Weights of a small transformer language model.
Size: 12 layers, width 160, 5 heads of 32 (1 for keys and values), MLP 640 tanh GELU, vocabulary 867.
Architecture: RMSNorm before each block, rotary positions, untied embeddings, normalized queries and keys.
Training: a variant of Muon for these matrices, 128M tokens, 7782 steps.
Each number is 128 + 24 x the weight over the matrix's rms, rounded and kept within 0 to 255. Layers, rows and columns count from 0.

# layer 6 MLP up, 640x160, rms 0.192, rows 122-141, columns 80-159
[[123 103 145 119 148 119 133 102 110 111 116 130 131 118 119 138 132 122 127  81 130 163 134 161 141 162  98  97 125 131 131  99 124 181 147 139 154  85 144 127 119 107 163 171 115 136 135 135 107 150 130 109 167 114 142 139 136 151 125  97 141 127 140  98 136 104 126 112 109 109 118 176 127 124 136 113 113 126 117 118]
 [139  85  91  72 125  88 148 100  72 181 115  52 199  49  95  98 123 119  88 167 138 128 135 147 106 129 131 131 154 110 150 145 115 130 168 129 210 131  94 160 158 143 124 186 112  89  78 109 101 135 138 108  95 167  90 120 104 122 130  77 166 130  89 158 169 120 170 103 161 135 185 118 128 162 130 189 116 128 136 126]
 [117 129  93 156 103 117 151 143 144 123 155 133 132 100 114 153 141  91 133 122 111 133 150 158  99 133  94 125 116 112 138 111 121 141 150 128 109 126 140 148 123  78 153 134 120 100 114 136 135 145 112 145 160 144 115 142 114 152 152 133 125 126 174 140 143 138 153 134 132 112 106 151 146 143 143 161 128 108 119 109]
 [125 112 168 141 149 111 103 114 105 148 120 123 204 124 122 146 166 135 121 137 158 105 154 146  96 108 106 124 122 147 138 125 102 108 135 137 136 118 124 122 124 103 110 116 129 152  92  71 111 135 150  84 165  94 112 146 109  99 124 137 143 119  55  84 134 128 114 127 125 134 142  92  74  95 125 113 139 175  85  96]
 [154  68 133 141 109 161 116 144 137 122 110 139 102 143 139  72 142 135 125 153 148 151  53 156  88 117 123 186 145 178 165 140 127 135 100 124 153 119  81 147 103  97 150 136 101 106  94 107 104 163 115 149 146 144 107 113 138 150 129 137 115 105 163  94 109 140 122 151 139 161 135  90  94 172 130 141 126 105 121 130]
 [101 129 154 120 140 141 175 140 111 160  82 129 126 138 125 143 142 107 139 115 153 141 138 140 136 125  93 160 129 128 135 147  93 135 128 113 160 136 138 126 131 119 111 134 131 113 122 122 116 141 131 119 122 132 120  99 126 123 163 150 140  98 113 159 147 137  95 118 119 141 126 132 106 127 154 117 136 167 128 118]
 [145  94 104 140 123 120 155 153 125 140  57 117 130 157 119 112 162 108 107 145 112  92 158 144  79 131 129 106 128 127 151 141 140 158 140 125 100 126 145 165 116 116 151 129 165 177 145 109 120 121  77 141 159 139 119 103 138 109 163 106 125  83 136 158 140 132 110  65 135 146 144 136 140 130 167 108 191  71 123 128]
 [148 135 125 143 110 116 145 134 146  96 137  91 142 185  98 162 105 150 134 116 146 166 121 131 120 115 103  89 113 134  70 136 117 138 157 158 129 150  79 123 121 133 102 137 116 137 140 106 135 131 163 153 132 120 138 102 118 122 139 115 167 128  98 127 122  90 134 119 139 148 129 118 116  76 120 118  98 159  87 146]
 [142 124 107  92 145 147 148 129 124 133 173 109 106  94 114 153 127 127 112 149 153 118 106  67 160 161  92 107  75 155 145 129 145 162 102 127 111 105 126 126 130 162  87 130 124 115 102 177 120 124 144  88 130 103 120 154 145 159 162 151 108 126 126 120 111 121 158 156 138 156 119 141 102 138 156 161  97 124 135  99]
 [121 113 165 137 168 140 124 103  87 163 135 130 121 113 117 163 127 138  77  81  98 112 120 137 113 145 127  77 119 145 145 119 167 175 167 117 141  76 107 145  62 146  98 127 137 124 182 143 152 122 113  99 154 170 127 132 138 161 143 167 123 109 141 171 139 153 120 161  92 153 129 116  92  98  97 143 122 127 146 112]
 [130 128 151 134 137 127 111 107 110 105 116  93 154 143 119 119 135 112 122 133 139 113 132 149 130 100 108 107 156 127 161 139 123 155 157 143 108 110  99  70 109 133 120 164 143 114 103 157 116 124 122 134 131 127 113 107 152 146 157 119 167 177 127 114 136 148 142  96 113 133 114  81 150 155 140 165 153 145 111 159]
 [190  80 127 110  99 127 139 120  91 155 143  98  91 128 183 126 114 136 122 103 163 118 134 117 157 102 153  75 151  85 128 143 136 108 151 106 126 123 132 112 118 200 178 161 108 105 113 147 161 163  90 116 131 161 134 135 101 113 152 155 130 122 102  74 147 138 174 111 131 111 136 128 147 138 133 150 146  86 130 132]
 [100 110  67 131 114 118 122 143 139 113 139 109 119 159 146 113 172 101  89 105 132 129 147 154 154 131 122 135 123  60 150 110 179 161 156 124 107 121 123 149 100  98 113 126 102  88 125 168 186 128 114 145 126 131 112 107 133  98 117 150  87 112  94 122 157 144 168 145 116 104  96 121 141 160 133 132 127 146 106 130]
 [131 127 111 169 130 134 140 103  95 126 147  95 142 131 144 127 121 145 116  90 117 172 170 125 141 104  84 103  90 138 128 110  82 113 139 142 189 133 132 134 137 128 131  92 162 101 104 116 157 125 133  97 138 123 124 138 148 158  96 180 155 147 124 142 126 155 152 166 145 138 149 119 138 134 175 167 145 123 107 135]
 [130 117 110 102 134  76 148 140 140 126 127 124 117 156 135 104 130 136 166  96 149 110 123 119 147 119 124 128 160 146 134 109 160 134 118 123 142 128 129 137 145 109 108 158 143 121  98 122 107 112 139 125 121 149 147 152 137 161 123 123 155 107 165 103 137 137 126 128 153 124 102 127 123 131 130 153 153 139 122 133]
 [133  70  88 130 160  94 140 161 107 177 117 144 121 107 147 142 120 169 111  98 141 138 122 142 126 130 111 112 146 132 114 163  71 140 116  93 169 106 116 158 114 121 116  94 120 122 119 124  80 170 118 120 114 132 145 135 123 155 141 161 137 140 157 140 131 181 116 108 120 102 164 139 129  98 113 135 133 110 115 126]
 [137 134 136 184 136 109 114 107 136 121 151 127 138  75 166 132 142 133 170 153 148  83 148  67 160 119  84 156 121 116 114 189 118 163 138 116 101 161 134 156  94 140 117  79 120 146 107 127 119  94 113 139 126 112 107 103 144 158 147 103  64 150 111 150 127 112 135  67 141 145 120 126  88 106 138  90 125 121 144 131]
 [137 118  85 139 109 135  87 107 166 123 148 105 155 104 133 133 110 178 187  92 151 112 109 120 106  94 130  91 103 176 101  98 145 118  93 144 136 121 156 135 110  96  87 161 118 159 110 121  56 183 120 155 127 123 150 148 157 201 150 157 136 105 141 127 125 106 122 103 158 119 113 123 145 107 136  69 120 125 121  99]
 [ 99 147 135 148 116 132 129 167 149 148 131 137 121 124 115 135 135 192 124 109 119 106 136 122 134 125 144 128 121 105 151  93  73 131 137 168 171 130 129 137 139 119 146 116 101 137 116  96 129 122 155 148 124 119 174 158 151 125 133 201 161 152 127  91 120 169 124 150 122 120 116 106  95 128 166 150 110 154 107 143]
 [150 162  88 101 166 145  98 117  86 113 129 121 186 121 120  95  68 137 140 132 133 161 109 122 118 100 155 103 114 115 127  93 136 160 152 107 124 136 111 186 134 159 107 132 116 114 117 129 131  93 116 112 142 143 118 116 135 154 141 116  90 112 113 151 167 134 143 113 142 107 163 174 125 159 183 116 105 119 124 100]]
# layer 6 MLP down (transposed), 640x160, rms 0.192, rows 122-141, columns 80-159
[[127 130 119 143 105 133  91 120 112  90 119 135 134 127 140 133 135 130 130 119 134 114 119 126 102 134 133 140 130 140 124  95 103  91  79 127 144 148 150 105 104 146 133 137 129 125 138  96 114 152  75 141 122 111 122 133 140 121 126 120 147 126 121 161  88 133 129 116 115 169 122 102  91 114 117 127 120 137 130 129]
 [ 99 106 117  63 158  58 147 159 157 151 162 147 131 131 131  41 106 129 182 189 191 143 187 146  93 109 109 135 133 145 178 106 111 115 164 109 136 109  95 167 115 118  68 153 140 134  64 130 126 104 151  95 172 111 174  64 150 157 106 123  74 157 127  67 189  67 161 120 156  97 105 153 126  93  89  57 161 167 149  62]
 [110 161 154 106 131 111 125 132 153 170  84 122 119 154 109 135 118 130 140 115 116 134 134 102 149 112 161 123 145 141 111 122 115 120 125 113  83 105  92 123 120 123 109 141 143 117  97 127 140 148 116  96 116 125 102 160 155 118 141 130 160  89 127 105 112 134 105 113 114 123 145 105 106 151 109 112 122 142 133 130]
 [139 122  89 163 131 206 114 174 119 114 111 122 122 179  69 140  98 118  96 113 140 119 121 105 143 127  62  70 120 180 125 148 114 109 146 110 118 141 112 124 131 106 127  92 106 104 142 153 111  94 100 119 124  82 195 153 126 166 113 100 143 126 179  96 129 150 132 150 135  83 116 136 133 111 125 127 147 127 149 128]
 [148 105 126 156 167 120 139 113  97  94 179  66 136 134 117  95 124  87 161 146 142 150 156 142  98 142 160 173 151 178  98 148 180 204 127 139 137 107 114 137 108 154 104 103 138 125 153 140 126 101 158 125 108 114 121  99 218 110 146 148 117 135  96 134 151 104 120  88 108 134 141 104 140 120 142 107 150 152 100 145]
 [139 135 135 156 125 138 136 132 152 130 139 174 137 143 127 140 115 128 122 140 114 150 145  99  85 125 128 126 132 116 103 130  87 139 123 148 130 117 101 128 137 125 143 152 131 126 117 119 116 106 156 168 112 128 103 107 136 138 134 119 166 120  94 165 152 126 119 115 157  88 134 106 108 142 116 134 128 102 100  96]
 [137 143 122 126 137 104 148 102 101 122  98 168 173 109 130 109  89 104  88 132  95  99 107 129 121 143 126  90 118 112 112 110 159  77 155 152 135 120 112 107 120 131 127 165 127 132 108  67 154 136 124 130 133 109 132 141 105 106 108 126 114 101 123 139  92 133 150  92 124 178 138 150 122 121 125 100  94 126 148 139]
 [111 106 137  90 125 133 108 122 183 145 103 119 101 113 144 123 122 164 137 122  75 127 174 120 153 118 143 111 119 134 182 143  79 148 106 122 128 116 139  72 123 154 143 139 122 166 114 162 131 122  86 106 102 149 115 118  72 105  72 156 111  96 144 151 114 107 162 109 115  63 128 125 160 134 118 147  86  83 119 117]
 [103 151 112 133 156 132 172 138 137 165 163 170 108 131 156  97 137 152 140 115  80 135 155  64 118 157 171 120 142 174 127 104  85 106 110 146 130 120 145 115 116  94 116 152 156 113 139 162  85 134 135  89 105 120 112 136 185 134  86 105 140 109 147 106  86 160 112 164 105 147  73 141 149  94 114 148  84 153  93 123]
 [167 152 141 150 133 132 107  92 100 123 103 140 107 183 142 142 131 144 106 102 161 111 151 168 151 120 138  93 158 154 148 134 127 121 142 129 137  60 148 143 119 135 126 146 129  80  95 126 150 115 132 170  80 122 134 175 128 154  78 178 139  96 100 133 120 170 134  74 114  92 120  87 108 115 109 124 152 111  96 170]
 [152 145 124 111 130 135 149 105 145 108 114 139  92 138 150 124 114 153 124  94 120 120 102 108 108 121 153 159 132 137  83 145 130 104 123 160  68 147 162  64 134 109 123  68 105 114 157 109  95 119 113 172  91 160 154 122 125  95 179 121  95 122  74 146 135 107 112 175  99 113 157 118 127  92  79 118 120 112 147 149]
 [111 134 139 118 114 132 114 108 128 116 117 172 166 115  97 138 151 136 179 135 135  99 174 140 123 177 110 137  92 111 110 136 131 108 147 105 110 137 151 108 122 103 115  91 142 140 103 123 128 112 117 143 144 142 105 104 135 135 157 138  68 164 137 144 171 133 101 125 126 125  94 138 121 137 116 150 145 160 140 100]
 [136 134 137 134  99 153 130 136 128 105  57  97  61 111 142 142 106 146 132 126 102  97 122 171 126 118 107 124 140 122 132 148 186 126 150 133 136 132 131 133 141 140 145 164 142 101 124 124 100 110 139 118 147  97 133 106 162 150  85 103  80 110  95 134 176 146 148 135 137 115 142 177 133 106 138  89 119  99 157 119]
 [116 144 168 138 155 148 135  92 140 155  93 123 114 115 145 134 140 108 150  94 114 122 151 149  94 170 144 119 139 110 119 127 131 164 149 156 174 103 162 119 148 113 147 146 134 103 115 112 164 156 137 196 120 113 135 107 117 137 106 161 117 210 111 131 187  98 123 120 131 118 129 119 107 138  88 118 113 124  69  57]
 [136 130 138 162 121 140 135 130 132 119 129 143 143 163 132 130 106 176  98 114  96 112 117 110 144 145 113 141 173 130 130 131 150 116 144 130 153 121 114  85 113  93 125 134 134 134 159 185  93  89  92 126 159 162 124 147 104 135 156 129 118  85 120 141  88 132 127 144 122 111 148 104 130 147 118 104 110 134 142 184]
 [118 153 138 148 136 128 121 129 143 173 103 143 110 183 139 118 148 178 135  66 103  95  77 129 130 138 143 111 167 111  96 100 142 135  95 146 172 155 170  90  97  99 157 148 110 140 135 116 128 145 113 103 150 169 172  98 144 160 146 100 173 129 168 159 120 118 132 163 123 153 132 121 103 121 137 106 141 122 121 134]
 [108 146 120 129 102 155 122 140 102 151 111 122 160 183 154 162 143 141 129  79 129  86 122 126 128 114  82  68 115 124 146 132 141 156 138 110 118 102 135  96 150 123 146 146 141 144 102 123 123 127 155 124 145 128 174 141 104 119  64 108 137 142 125 182  93 106 133 118 146 122  88 148 153 140 108 108 131 103 118 129]
 [157 139  91 167 139 161  77 160  99 172 134 159  95 143  85 124 161 141 148 118  68 142 122 152 101 153 134 168  75 135 148  85 145 138 110 135 144  87 125 150 112 153 123 160  99 127 147 217  95 121 100 121 122 162 135 113 155 171 150 119 121 131 145 166 114  57 141 161 106 105 141 141  97 153  77  87 102 122 126 158]
 [ 98 132 111 102 163 164 161 106 122 133 125 148 157 136 121 114  91 152 159 142 102 119 102 167 163 147 126  85  93 122 112 132 141 105 126 162 142 106 151  90 114 156 101 156  98 124 116 126 115 121 119 143 161  99 131  87 101 146  99 146  91 134 139 152 155 133 147 106 175 131 132 124 126 182  96 109 134 159 107 119]
 [125 102 138 118 111 113 113 125 135 136 166 131 115 137 123 120 110  99 138 129  95 121 157 131  87 156  84 135 127 153 112 146 139 118 121  98 134 152 157  90 106 116 154 101 120 119  99 104 104  92 132 149 127 119  96 152 160 139  88 134 140 165 105 104 109  81 127 121 174 108 144 117 136 147 122 154 117  88 166 113]]